config.yaml
d_model: 256
n_kv_head: 4
head_dim: 64
vocab_size: 8192
activation: "swiglu"
norm: "rmsnorm"
norm_place: "pre"
bias: "none"
parallel_block: false
lr: 0.00355
weight_decay: 0.12
warmup_steps: 200
final_lr_fraction: 0.1
Each number is 50 + 12 x the weight over its row's rms, rounded and kept within 0 to 99. Layers, rows and columns count from 0. The size before them is the row's rms in percent of the matrix's.

# v: layer 6 attention value, 256x256, rms 0.106, rows 177-190, columns 0-255
# o: layer 6 attention output (transposed), 256x256, rms 0.0949, rows 177-189, columns 0-255
v177 163:58 54 34 24 67 64 59 46 55 59 56 46 52 57 50 50 45 55 49 54 52 43 30 70 31 46 54 47 75 50 29 62 61 56 62 43 47 34 59 45 37 51 29 56 63 67 66 38 42 44 44 64 37 44 46 46 49 59 35 24 54 44 62 41 61 79 57 37 50 68 49 60 56 56 50 52 61 64 39 51 67 36 38 38 37 60 36 35 57 38 55 34 51 57 36 46 62 75 50 65 36 37 53 48 45 60 40 58 50 56 46 57 63 67 73 21 39 33 49 57 49 47 76 36 44 40 63 58 65 34 69 54 54 49 35 65 59 55 49 64 64 52 46 47 50 35 51 27 56 55 29 63 47 49 37 46 34 54 78 61 56 55 61 64 39 44 60 23 41 59 53 30 64 48 44 51 28 68 60 33 58 57 60 61 74 49 59 60 52 40 50 47 33 37 58 63 38 53 69 59 47 52 72 34 25 45 45 53 68 38 56 14 42 38 58 52 34 41 55 47 40 51 17 48 53 54 52 53 40 44 47 62 62 49 56 55 45 50 65 65 46 29 34 53 49 62 73 53 59 57 60 50 46 38 70 56
o177 166:54 41 47 67 69 62 54 54 27 46 54 43 63 53 53 60 31 52 54 43 75 53 45 48 55 58 67 42 25 43 63 67 34 42 62 43 49 50 50 56 48 63 67 61 53 43 61 40 46 31 57 48 59 40 56 69 50 43 44 57 35 48 54 40 44 42 54 54 43 58 54 43 53 60 49 42 53 62 59 55 55 43 49 42 39 56 69 40 49 22 43 58 43 51 50 56 50 35 56 44 30 61 41 49 56 65 73 65 50 51 63 49 48 77 57 49 45 69 40 42 64 53 39 49 49 43 67 52 57 54 40 60 53 28 39 41 27 60 60 45 37 50 59 53 60 53 47 69 58 49 59 29 69 67 57 49 66 31 50 65 39 45 46 64 45 48 41 70 21 49 66 52 39 61 59 40 56 67 52 60 58 63 58 41 51 35 40 29 53 59 52 62 29 55 43 38 53 43 35 24 85 50 44 52 59 71 43 53 56 61 48 52 71 77 70 55 73 63 42 48 67 56 50 46 53 61 09 53 37 52 34 47 40 64 49 19 35 75 31 52 48 39 63 04 44 43 49 51 57 47 32 41 50 50 46 36
v178 153:46 60 60 43 37 56 71 46 31 47 59 50 61 29 50 45 46 26 54 70 39 52 53 41 62 53 48 48 49 63 48 63 61 79 65 45 56 33 58 40 51 61 43 48 63 41 42 46 45 61 49 42 36 54 50 43 41 37 73 37 59 49 41 66 61 72 51 41 45 36 76 79 47 37 45 62 63 73 31 43 61 36 35 46 47 57 58 61 51 38 48 55 64 59 20 39 35 24 68 65 50 62 65 43 50 60 42 74 47 58 43 59 49 41 44 64 48 53 68 62 57 43 60 48 62 50 57 55 58 34 44 70 54 55 57 42 46 63 56 54 41 43 48 67 23 63 33 48 50 79 75 47 32 38 50 49 53 55 39 81 60 43 78 53 22 34 43 59 55 64 52 51 55 62 69 43 46 39 57 35 40 57 39 33 52 13 66 48 40 45 48 46 62 41 62 57 57 53 43 55 48 53 52 63 59 54 41 39 31 83 39 54 33 55 36 20 32 46 48 49 41 58 54 42 57 54 47 52 31 50 71 44 63 58 50 49 40 38 49 50 66 45 42 38 59 58 53 49 67 52 34 65 41 60 49 52
o178 159:37 59 27 42 28 41 62 63 38 48 43 47 45 61 56 46 77 48 51 48 66 42 67 60 58 35 43 48 49 56 55 42 56 35 37 40 45 30 59 53 43 64 57 45 35 51 70 58 61 61 36 46 55 73 56 48 53 64 71 37 51 52 38 53 42 55 48 36 67 50 50 56 55 51 47 70 72 38 58 73 57 41 52 51 32 67 60 64 49 53 48 53 56 53 55 41 46 40 40 54 42 52 49 41 54 60 55 61 41 44 60 47 47 74 57 51 70 21 26 29 43 49 31 52 70 39 52 42 85 47 55 44 52 34 65 56 76 35 36 22 50 35 53 54 50 45 58 55 59 27 20 45 39 48 48 66 33 29 85 49 46 59 41 41 55 44 30 61 51 54 44 60 55 51 74 63 34 45 38 49 44 36 57 30 61 64 39 73 54 48 50 52 58 65 55 20 45 37 43 60 66 41 30 53 63 29 48 79 58 47 53 35 52 48 51 49 43 68 55 53 48 47 47 47 61 50 38 59 61 42 38 49 52 55 58 30 43 49 19 56 46 61 49 58 21 51 46 43 48 65 53 35 64 57 41 50
v179 153:67 36 64 65 50 41 47 49 50 61 57 66 55 40 55 53 35 58 46 45 61 24 59 52 46 68 55 38 47 37 59 48 53 55 46 52 28 52 52 30 89 37 50 68 64 40 56 52 50 40 31 45 74 34 48 59 71 43 49 55 37 58 58 38 36 52 52 55 72 56 65 45 47 48 38 43 40 39 48 62 64 49 56 36 49 55 48 62 66 30 46 51 49 42 50 61 35 37 35 52 68 26 58 38 46 52 37 70 52 51 38 65 43 73 61 33 39 52 33 44 65 35 50 32 41 67 39 54 43 36 30 46 27 64 42 52 60 39 67 46 75 31 50 50 56 24 39 62 62 60 44 60 59 48 56 35 36 47 41 44 67 42 49 38 29 60 48 43 68 48 55 66 23 40 40 73 47 35 56 69 58 58 57 50 52 55 56 38 56 42 32 64 49 37 52 55 47 18 62 54 72 49 40 41 49 40 22 37 48 51 27 36 46 52 33 41 53 42 59 46 42 35 49 51 41 68 22 42 38 62 40 54 41 74 43 51 60 50 34 62 40 51 45 57 62 52 59 27 58 67 47 48 44 42 39 31
o179 161:50 47 34 49 41 40 41 41 55 61 84 64 60 48 59 62 48 68 29 47 72 66 50 47 61 85 40 51 53 67 46 76 35 48 57 59 29 67 55 38 56 43 54 51 56 36 52 43 44 45 66 60 56 61 39 45 48 79 38 43 50 39 45 59 61 72 41 43 53 45 50 54 61 49 49 41 77 55 33 35 20 50 43 50 57 57 60 51 37 63 52 39 57 71 54 63 74 54 32 42 69 60 46 32 55 45 57 43 49 50 61 66 22 34 50 45 47 40 56 62 41 55 35 57 59 46 43 67 52 50 38 52 40 46 26 48 53 32 44 52 40 34 55 40 56 44 60 68 72 45 27 54 31 45 45 62 81 43 51 53 47 25 53 53 45 32 46 35 34 46 51 51 55 64 83 30 58 56 55 50 65 55 56 51 48 41 56 60 49 55 47 47 60 57 33 34 64 53 45 53 22 68 54 66 57 63 47 57 49 46 51 50 57 54 34 51 35 53 45 35 48 83 58 81 47 29 67 67 59 39 57 49 47 47 68 48 45 30 51 50 42 44 40 36 32 54 50 36 40 54 44 39 46 58 64 52
v180 155:62 55 37 50 47 78 49 44 70 40 41 62 28 50 40 30 66 46 23 33 45 51 46 58 43 41 60 35 47 47 48 34 66 54 58 41 52 34 62 59 32 38 75 48 27 38 38 57 64 74 45 49 48 46 49 65 51 51 38 58 39 29 52 65 85 32 54 47 45 57 36 30 46 36 51 59 67 53 39 51 54 48 46 32 60 73 55 50 50 63 39 44 69 36 44 54 64 66 39 49 50 44 59 37 40 59 47 59 53 51 55 46 50 50 28 49 63 47 44 45 44 56 57 65 27 71 61 68 41 19 40 50 57 43 42 57 47 35 62 67 55 64 41 56 53 72 51 52 45 61 45 57 72 51 79 39 53 52 55 63 57 45 52 39 47 39 57 39 62 46 57 55 36 62 52 28 44 46 41 68 60 45 21 58 40 44 51 52 46 48 29 28 46 63 47 53 58 36 57 43 57 47 54 49 38 56 45 44 37 50 46 43 42 45 62 56 48 80 46 46 59 64 58 42 55 41 36 48 36 85 55 83 57 66 53 65 48 19 51 48 58 25 48 67 56 52 42 55 54 65 42 52 51 76 58 38
o180 162:53 59 46 42 38 49 62 69 50 52 39 32 60 47 57 39 49 47 66 46 30 42 35 37 45 55 61 52 32 43 40 60 36 25 52 46 67 56 66 53 46 66 24 47 46 53 79 45 56 32 26 49 68 37 54 30 64 46 46 52 55 48 55 49 44 54 64 34 47 48 57 56 59 65 61 71 55 46 31 40 40 41 54 60 49 39 44 47 41 50 38 79 33 58 69 38 40 48 71 38 55 70 49 55 37 50 60 50 52 84 48 51 54 63 32 64 37 48 56 48 64 26 53 25 50 33 66 43 55 58 44 45 46 42 67 45 41 56 64 42 46 49 60 60 59 38 51 62 30 42 40 52 64 37 61 58 59 63 34 46 33 23 55 67 61 52 43 45 52 50 43 57 58 35 44 76 56 46 68 63 40 52 31 63 35 27 55 53 61 63 56 69 57 63 49 28 51 66 54 57 15 59 21 37 63 67 41 39 41 45 49 42 46 71 65 51 35 50 40 49 45 74 41 48 56 37 62 45 69 56 52 54 51 34 25 66 52 58 43 59 51 61 35 55 50 52 47 36 42 46 64 47 72 59 65 58
v181 154:56 64 37 55 61 55 40 38 62 51 82 64 61 63 50 54 70 48 60 34 32 35 33 55 61 52 86 44 64 49 35 56 45 64 50 34 37 54 41 61 51 44 60 50 58 54 56 42 49 53 47 51 78 46 44 82 49 60 51 67 34 53 52 48 58 36 45 59 40 55 49 52 28 58 57 54 46 51 45 51 47 47 57 69 53 57 41 39 37 42 80 54 72 51 40 64 49 55 47 57 37 31 65 44 51 44 55 46 49 26 59 38 53 56 45 55 59 73 53 60 39 42 48 46 60 58 26 44 36 45 53 54 46 40 39 54 40 61 46 61 38 45 45 45 41 57 64 57 48 53 74 41 41 45 44 55 47 66 43 59 54 50 53 56 52 41 50 57 72 63 62 51 43 43 46 56 59 47 56 53 51 45 52 66 47 89 53 45 35 60 61 44 76 25 47 51 45 42 41 57 65 50 53 43 66 51 59 10 80 56 58 58 56 68 67 38 46 31 37 42 52 38 81 34 37 24 51 41 75 70 25 59 62 48 49 67 34 55 38 55 51 47 81 45 39 68 55 49 51 54 70 38 41 65 54 43
o181 159:73 48 61 30 61 39 47 49 44 54 43 49 49 40 41 44 26 42 72 45 45 60 40 43 62 50 44 61 37 44 66 61 65 47 84 32 55 50 52 51 56 34 70 53 41 66 47 31 38 28 52 72 68 62 67 07 49 54 57 52 35 40 43 47 60 42 42 51 38 52 58 54 66 53 38 43 40 56 58 68 47 52 48 50 63 38 57 65 55 41 68 31 48 40 54 49 49 44 64 29 51 45 45 33 51 57 43 54 36 53 50 39 61 53 47 40 46 28 49 38 31 52 37 62 34 58 70 48 61 51 82 58 41 49 55 52 83 51 45 53 56 47 34 39 61 42 54 54 66 43 41 72 61 46 49 69 56 41 49 49 63 58 61 50 43 62 61 47 31 43 42 49 35 48 18 42 51 60 37 51 51 60 50 46 53 30 43 34 61 36 56 68 24 51 58 40 46 42 58 64 52 39 56 62 46 70 60 59 37 51 51 53 41 61 37 65 58 39 37 42 63 85 45 23 68 46 32 42 26 51 66 62 57 47 53 66 44 31 57 49 47 41 37 64 64 51 51 27 44 56 45 62 49 51 48 24
v182 155:40 42 37 38 62 36 64 52 44 43 38 39 39 45 53 53 48 49 28 67 50 57 35 61 36 51 49 59 53 57 52 55 67 46 52 58 43 36 66 64 35 53 48 66 56 59 31 49 50 43 50 43 20 76 40 62 63 53 78 54 50 55 35 60 41 40 48 54 56 37 68 62 39 59 51 51 42 51 70 55 59 38 56 58 75 50 67 47 48 44 33 34 61 80 49 60 59 48 21 61 86 39 45 43 55 56 57 48 53 63 43 28 28 49 76 52 47 46 44 40 36 33 36 43 71 61 73 48 50 54 70 61 49 62 61 46 36 46 46 30 45 52 48 63 48 20 31 49 43 81 41 54 44 55 61 49 42 50 35 48 57 29 63 40 32 43 42 61 54 35 26 34 36 55 50 64 40 61 45 46 27 57 63 53 65 59 52 65 50 55 33 26 51 57 48 60 51 43 54 58 61 43 46 58 48 55 31 48 61 37 48 63 66 68 56 55 56 37 39 59 67 44 72 56 52 66 68 42 37 62 38 64 38 56 41 58 52 44 49 43 26 44 68 59 60 53 32 67 32 40 65 47 62 45 34 54
o182 166:36 49 61 50 49 40 44 58 62 55 70 55 47 73 55 53 27 51 38 60 52 47 68 36 47 60 48 71 35 36 50 45 39 57 58 33 56 52 39 41 66 67 64 54 27 45 55 55 36 79 63 40 58 68 45 45 37 45 56 57 44 40 48 42 79 44 41 35 44 46 58 48 49 43 51 47 44 75 45 55 19 60 65 49 48 60 40 51 57 74 46 50 48 42 59 40 53 51 66 48 35 57 40 52 62 56 18 57 56 72 44 51 63 52 68 32 45 41 38 67 41 43 41 39 50 59 35 30 53 71 33 20 61 58 34 55 70 38 47 51 61 56 49 42 38 53 59 47 49 55 46 28 57 53 30 54 52 22 26 43 38 63 40 73 44 52 58 46 67 50 51 45 36 50 59 39 55 43 45 29 44 47 39 68 43 57 48 61 62 43 46 52 48 29 55 23 60 49 51 34 79 65 56 53 51 66 46 42 47 49 37 43 31 63 43 46 60 30 53 47 21 33 34 53 73 50 28 61 68 43 56 44 51 26 27 55 37 43 59 63 74 46 42 40 43 64 52 47 47 39 48 39 48 48 64 58
v183 156:63 42 35 33 55 38 38 54 58 59 39 39 22 55 51 62 48 34 56 49 45 60 68 65 45 62 55 50 37 41 57 52 40 42 61 46 80 63 37 46 46 57 50 49 43 48 52 47 62 39 35 60 56 49 35 64 72 34 56 67 63 31 43 53 66 63 23 47 48 49 38 64 54 41 72 57 52 57 37 51 34 51 32 56 55 55 38 60 40 40 55 43 60 50 63 40 43 48 75 69 62 34 52 43 64 48 32 58 45 53 88 53 52 57 30 70 32 54 42 49 48 30 46 54 63 47 24 49 60 52 56 51 54 55 54 57 51 47 43 52 48 73 26 67 44 41 43 42 55 49 42 51 60 30 51 32 59 47 64 52 44 68 60 52 66 61 51 43 48 60 40 62 37 55 31 42 31 48 63 46 63 39 41 67 70 50 39 46 55 44 62 61 56 67 50 70 43 45 54 32 63 43 35 58 58 44 61 72 70 52 15 71 44 46 56 53 50 49 64 46 49 46 62 54 48 69 27 71 53 27 32 63 56 30 52 48 53 35 36 46 67 47 57 27 44 42 68 43 26 52 52 26 38 77 50 37
o183 160:47 55 33 49 54 55 63 72 54 51 49 64 62 32 41 44 43 51 40 69 46 64 50 75 46 35 41 50 50 52 51 59 59 50 46 73 60 43 45 48 46 25 60 55 48 59 71 19 42 46 39 13 70 45 27 45 34 47 62 56 65 52 69 48 42 43 67 25 47 41 56 58 24 63 52 54 29 32 38 42 62 42 58 67 56 40 57 39 56 53 39 51 46 50 38 41 49 38 37 47 43 57 35 31 51 41 54 45 27 68 24 54 41 48 63 40 56 70 45 54 42 78 51 60 43 64 67 39 52 50 48 45 50 60 43 47 64 23 55 36 46 25 48 32 44 56 53 64 54 65 56 52 50 59 60 28 68 43 73 55 55 17 66 30 59 52 45 48 50 51 40 43 39 39 62 55 33 35 68 30 52 46 47 38 59 50 58 52 63 60 53 52 22 51 61 31 49 49 43 59 53 31 55 58 56 74 42 42 44 50 46 50 37 32 50 48 46 31 73 40 36 40 54 57 40 58 55 29 23 48 37 60 49 59 39 49 72 69 62 46 34 60 47 48 65 45 43 52 51 52 62 58 54 31 56 51
v184 146:38 40 42 44 33 40 72 58 77 49 74 36 46 70 49 34 62 51 60 54 40 59 27 50 20 58 74 65 58 42 51 63 35 41 44 42 51 33 43 69 58 72 48 46 49 58 53 66 33 48 54 36 26 50 54 59 36 53 40 66 52 30 55 44 47 53 51 56 48 58 51 50 52 69 34 56 54 44 38 66 65 51 22 61 62 67 59 55 46 34 52 55 50 47 60 61 33 72 52 48 48 32 52 54 53 48 57 58 40 33 44 63 51 22 18 53 41 49 27 47 62 46 44 58 42 32 39 70 51 36 41 56 58 50 47 53 44 48 52 33 37 68 59 36 69 20 63 50 62 46 53 61 65 33 23 55 45 54 56 56 58 54 56 50 53 47 45 61 45 51 37 41 60 42 48 41 36 31 45 49 30 70 56 41 39 69 47 52 43 38 68 53 53 42 50 56 63 59 35 81 62 48 53 75 53 26 49 69 30 40 68 56 60 43 47 45 53 35 62 50 56 33 40 60 43 47 59 32 57 24 39 56 46 43 57 35 43 66 45 53 52 35 39 23 30 55 56 54 54 34 70 44 52 48 45 49
o184 163:67 43 88 51 76 59 49 55 47 56 65 39 69 57 53 31 56 60 32 42 51 42 64 54 52 38 58 27 58 62 59 45 41 48 51 34 49 36 55 40 52 45 51 43 50 64 39 50 74 58 46 42 54 38 71 48 58 61 78 41 65 62 34 60 50 43 54 48 76 49 53 39 72 47 43 51 72 50 61 27 70 59 49 71 38 38 44 50 48 69 52 45 53 48 63 52 52 36 60 43 55 46 47 67 46 68 57 37 55 65 40 48 44 53 73 49 41 58 56 28 40 75 36 55 43 71 56 45 69 45 61 58 48 63 44 71 42 65 25 25 24 45 63 51 56 60 53 51 27 62 36 55 45 59 24 41 51 20 26 65 55 47 48 43 64 38 71 58 47 62 50 55 42 52 53 58 43 60 43 46 53 44 41 48 48 45 56 43 60 46 43 89 50 39 64 53 51 65 44 41 60 54 50 49 46 51 71 71 45 61 58 50 52 39 57 54 45 50 47 48 38 66 75 58 47 63 34 56 30 54 46 47 76 70 60 54 58 47 66 37 41 53 45 50 64 58 28 45 59 34 47 61 50 51 72 55
v185 156:28 28 52 33 47 55 67 43 50 35 24 62 53 60 53 49 47 42 25 49 26 60 30 51 51 62 66 57 63 59 36 58 47 51 50 43 46 47 49 54 60 60 53 59 63 59 55 48 50 26 52 65 41 35 57 35 55 71 63 56 33 43 41 62 51 24 29 54 47 51 38 57 54 28 15 49 59 53 55 56 48 51 40 52 62 38 53 33 56 74 27 51 59 35 66 35 52 27 42 58 63 62 67 45 47 53 65 41 37 73 48 50 66 46 53 47 56 42 45 48 56 51 41 71 42 60 69 76 45 52 60 65 54 69 37 55 60 57 56 54 42 54 59 53 46 54 58 56 36 71 43 54 37 53 63 25 60 33 64 32 62 48 39 45 56 46 58 57 49 49 37 40 67 47 84 35 49 68 34 41 46 41 49 27 61 56 27 53 46 58 50 41 47 43 45 48 64 45 51 28 58 31 39 65 46 52 74 59 52 41 38 29 42 38 55 42 59 61 81 52 33 50 54 56 52 71 38 32 49 40 35 39 38 51 53 61 45 57 24 52 33 46 44 61 65 32 42 48 43 52 59 49 73 44 39 58
o185 156:58 44 51 60 59 37 39 58 68 28 44 51 51 43 55 38 55 39 61 36 79 69 58 66 48 67 38 38 52 29 54 27 34 67 50 67 34 64 53 50 43 50 55 39 50 48 31 71 46 39 51 22 61 54 57 50 44 57 45 48 45 36 45 53 54 61 64 42 62 47 58 45 51 42 55 57 41 52 32 54 39 63 57 53 40 64 55 78 45 41 48 56 49 48 47 53 56 57 48 52 18 35 46 55 67 39 55 60 55 48 58 42 41 53 56 48 47 71 53 61 51 53 54 22 46 67 51 52 36 47 64 41 57 65 38 49 54 50 50 26 49 43 47 42 46 49 53 55 38 50 60 41 40 51 46 76 50 60 31 30 65 57 60 50 50 42 47 60 57 56 55 48 32 39 39 70 68 37 56 68 50 46 28 61 31 46 63 59 54 56 70 59 43 41 46 56 41 49 28 46 45 58 54 66 31 37 62 74 52 53 45 34 34 60 49 38 67 64 49 23 63 48 50 40 41 28 69 61 75 37 47 54 62 57 22 27 57 94 50 32 56 48 47 47 60 88 63 34 47 50 62 40 63 64 56 42
v186 156:47 61 70 51 54 38 55 64 60 66 64 61 49 55 57 44 70 50 42 46 51 52 69 50 46 40 38 46 41 51 34 72 43 63 57 61 41 74 62 62 47 53 52 41 61 57 45 38 67 45 51 40 59 64 55 50 40 39 57 52 59 47 59 42 44 63 55 41 31 44 34 48 49 66 53 41 57 49 47 66 56 34 60 52 61 27 66 41 55 57 46 55 48 47 60 40 47 47 57 69 54 60 32 43 63 65 51 43 54 49 47 55 45 50 44 39 72 45 48 37 55 34 55 58 61 59 46 55 39 57 34 54 62 60 55 63 62 49 48 37 29 60 60 61 43 23 59 47 61 94 47 41 72 47 75 51 42 50 73 53 40 41 54 87 46 42 18 44 13 62 62 53 41 56 46 56 68 31 64 53 53 47 58 38 83 61 53 36 55 23 58 46 70 69 36 44 46 36 63 47 55 45 47 35 50 38 24 26 46 55 76 43 50 58 70 38 51 63 64 61 36 51 51 28 35 43 45 66 44 31 51 51 38 70 36 60 44 49 48 39 68 41 44 31 60 49 58 38 52 55 45 59 60 46 49 70
o186 163:38 46 53 52 33 60 46 30 53 47 63 21 13 50 65 54 44 63 47 47 60 35 56 51 44 48 71 53 43 59 81 47 48 75 62 54 26 39 60 31 65 55 50 68 52 47 57 47 40 51 44 41 55 62 41 51 55 44 34 41 52 43 86 59 37 50 38 46 68 31 47 53 48 56 57 44 33 74 56 46 58 45 52 49 63 51 45 46 35 53 33 57 27 56 54 53 53 54 55 45 50 51 54 43 46 32 67 71 37 53 35 52 53 44 70 58 39 53 49 38 22 84 66 57 63 69 35 55 59 46 48 47 63 55 54 45 52 56 36 42 30 40 40 65 50 47 46 51 56 47 37 46 35 66 28 30 53 54 61 36 31 44 58 45 34 71 65 51 60 47 35 54 65 49 48 45 53 64 23 52 53 61 38 55 54 45 42 44 55 37 61 54 42 39 66 55 30 62 51 62 53 65 10 56 45 32 45 58 61 58 57 49 46 55 70 40 55 39 54 40 65 50 35 50 62 35 59 55 46 55 58 67 31 43 61 74 54 39 44 45 44 21 47 46 65 35 58 56 49 46 61 27 69 32 37 42
v187 165:55 40 41 37 48 63 49 69 53 58 69 61 59 68 61 20 56 42 35 61 56 56 52 33 45 46 29 49 54 66 52 43 49 45 47 15 61 57 39 37 61 46 42 37 53 43 41 31 42 33 43 57 42 38 45 53 48 58 56 46 61 44 53 39 46 33 37 53 35 59 69 60 57 47 55 58 38 45 40 39 54 44 78 37 51 45 65 47 50 53 43 84 25 55 50 58 69 51 39 35 39 60 47 41 59 62 52 34 45 49 29 42 60 55 49 42 60 66 52 50 56 51 51 44 44 35 29 49 54 52 32 79 69 54 34 50 38 38 51 37 40 53 30 61 52 59 57 52 58 63 54 59 49 55 50 71 51 63 49 44 42 58 68 77 85 66 66 57 52 29 54 54 56 46 55 38 53 34 36 35 65 52 67 61 43 54 67 47 58 52 62 39 54 32 42 59 71 46 52 46 41 16 67 44 47 38 33 44 37 64 48 44 62 52 46 77 56 50 46 48 58 53 65 63 39 39 55 84 68 48 51 74 71 61 27 66 47 57 36 38 43 61 47 58 49 62 53 36 46 60 53 39 36 30 45 60
o187 164:59 55 76 60 51 43 34 38 43 41 30 36 41 62 51 35 45 48 43 49 45 59 43 52 45 65 55 76 43 60 36 64 59 41 45 66 47 49 53 50 40 27 33 56 74 55 54 52 60 61 39 57 54 57 66 37 49 62 48 40 75 55 63 33 48 35 46 65 52 30 37 43 52 51 56 48 44 75 52 36 38 47 57 63 57 64 47 40 58 57 53 32 53 48 33 66 50 52 80 77 79 17 53 47 47 55 55 73 46 49 34 74 60 69 61 38 48 41 60 61 42 64 48 50 48 43 67 37 57 48 38 52 44 40 67 54 36 39 49 54 74 31 47 41 46 35 44 61 40 46 41 51 58 45 54 31 38 48 60 36 64 40 46 59 62 37 38 51 41 50 52 57 54 47 50 29 60 52 48 42 48 53 57 51 41 34 40 53 55 58 64 41 64 39 59 65 51 46 25 68 57 53 44 42 48 25 33 67 45 42 22 45 53 49 51 80 44 41 46 40 50 67 38 24 62 52 61 42 40 39 26 36 36 76 55 29 30 47 41 55 92 53 58 49 39 58 39 56 49 44 60 38 47 53 59 49
v188 154:64 49 51 40 45 53 53 53 53 63 43 59 25 58 29 49 64 54 36 38 55 67 54 49 58 28 48 52 46 55 54 26 67 79 46 38 50 64 56 22 53 53 46 63 53 62 18 36 49 61 55 42 38 42 62 44 54 26 48 33 65 61 69 57 46 57 67 55 56 51 43 24 67 55 44 56 52 46 40 46 33 38 57 32 44 65 65 44 51 41 49 55 59 31 51 49 57 57 57 47 58 57 40 49 63 68 55 66 40 38 82 40 41 64 61 45 41 39 31 34 41 41 56 42 50 37 64 59 69 57 43 59 62 36 64 49 45 54 70 42 62 44 72 41 60 43 57 47 56 39 39 52 49 52 25 61 51 41 70 40 23 50 64 26 36 58 54 48 27 40 38 44 59 20 42 42 26 44 60 39 55 57 57 27 63 33 55 19 53 48 62 48 36 39 38 56 61 52 58 37 49 41 44 40 49 57 44 36 59 53 47 54 76 46 40 53 49 40 58 56 63 40 64 39 61 54 57 25 53 39 33 40 63 45 55 40 55 51 63 71 53 49 68 54 67 67 31 29 53 49 48 55 43 46 28 64
o188 160:43 53 37 54 56 51 47 58 40 55 54 47 40 58 58 57 45 31 57 43 50 38 14 51 64 66 44 38 56 39 55 68 38 25 36 52 62 49 37 48 67 38 69 38 55 76 68 59 41 55 51 42 56 42 56 46 47 55 48 42 59 59 55 59 43 34 43 68 41 65 32 57 42 80 54 29 64 54 48 55 50 35 45 52 22 44 45 48 55 68 56 56 40 67 65 51 50 57 37 53 36 40 50 50 51 62 53 41 64 58 44 49 62 50 44 64 54 48 64 48 74 61 43 53 61 78 36 42 48 44 48 52 51 45 50 39 42 63 53 49 24 48 54 67 60 47 33 66 60 68 44 43 47 54 41 24 56 58 45 37 65 59 46 76 46 68 53 24 45 37 42 49 51 62 65 29 60 51 37 37 49 16 47 59 25 58 57 31 42 54 35 21 47 52 48 53 51 74 59 45 60 55 64 52 50 61 42 72 54 46 52 42 21 47 42 62 66 64 44 54 45 64 41 59 35 58 57 29 35 48 57 58 38 41 42 49 80 55 62 41 50 35 60 62 17 51 70 47 34 48 48 27 47 73 50 51
v189 148:60 61 48 42 31 59 41 23 38 62 53 54 34 56 60 37 44 26 70 51 38 62 55 47 42 47 39 72 45 43 59 51 47 62 36 69 53 63 48 71 65 36 45 50 51 68 40 54 43 30 21 49 32 49 67 67 35 36 71 64 48 45 58 51 39 60 48 64 55 39 66 61 56 53 49 49 57 51 87 69 47 48 36 55 57 54 36 55 47 47 47 54 52 46 40 53 59 27 27 65 43 64 51 46 49 67 56 54 45 51 58 50 57 72 66 61 61 51 48 36 52 47 69 55 53 80 81 68 62 60 76 56 51 62 68 61 51 55 44 60 29 38 49 38 33 62 54 45 57 41 43 58 55 57 38 58 48 65 36 39 29 69 57 76 58 54 55 69 32 51 73 43 77 66 42 43 55 32 68 65 58 40 60 48 45 37 45 63 50 54 37 57 37 51 38 45 63 40 45 58 68 39 33 56 69 42 41 38 51 61 45 59 43 46 51 60 69 60 52 44 47 44 47 64 51 49 39 65 60 54 39 45 65 51 47 67 61 34 45 55 46 50 18 62 62 56 53 54 64 51 41 71 51 29 59 68
o189 159:32 45 50 23 53 39 60 47 39 81 50 52 55 59 64 49 53 45 53 54 39 56 67 68 45 40 65 45 47 42 38 29 93 28 42 50 24 61 31 28 38 38 67 84 67 43 55 48 50 54 58 33 57 52 43 42 48 51 44 56 36 56 54 56 63 32 54 26 69 67 57 49 42 62 66 44 64 52 52 52 60 52 42 45 25 57 47 54 51 38 60 52 74 48 50 48 64 61 67 46 52 68 68 48 49 41 35 63 27 43 41 53 69 51 33 47 63 75 60 57 51 39 45 69 53 40 68 61 38 52 39 58 43 34 57 53 35 24 52 55 54 50 58 30 47 53 46 59 35 43 64 51 52 48 36 49 58 58 52 49 53 72 49 25 61 45 57 49 49 55 50 61 61 30 57 48 59 50 25 36 49 49 49 57 57 49 47 38 66 48 62 46 55 37 45 48 46 46 82 68 26 72 39 45 36 39 65 56 51 68 52 56 50 42 40 47 55 62 64 44 41 59 35 44 48 41 53 56 50 40 38 60 47 30 48 40 63 33 55 33 46 35 36 33 26 64 41 44 42 23 47 52 43 68 44 57
v190 164:48 59 42 49 43 24 61 28 53 69 53 60 40 57 60 54 84 54 22 50 52 64 73 46 54 63 78 55 63 46 61 37 59 57 56 43 68 67 61 54 53 50 21 47 48 65 43 41 25 62 54 31 33 48 47 63 39 70 61 47 48 39 47 46 56 38 64 62 51 37 59 72 57 45 53 59 46 67 43 37 26 57 61 45 41 51 54 45 53 35 28 48 51 72 61 49 63 27 45 66 39 43 47 54 66 53 59 68 47 53 24 37 62 43 36 45 38 61 51 41 42 50 42 53 29 45 47 51 56 44 63 37 51 70 50 51 51 71 43 74 64 66 43 41 71 44 49 47 60 38 63 57 55 45 45 30 79 45 49 42 34 65 58 55 35 66 78 41 53 48 50 59 38 50 40 54 44 43 65 60 63 36 52 34 52 30 35 52 38 52 37 56 58 51 72 60 35 55 60 58 59 50 58 35 36 52 72 51 49 61 42 46 67 51 57 63 47 41 35 47 48 60 40 68 35 44 30 47 59 50 45 40 72 47 36 63 66 41 50 32 54 33 53 51 50 66 29 38 54 41 57 72 47 62 66 67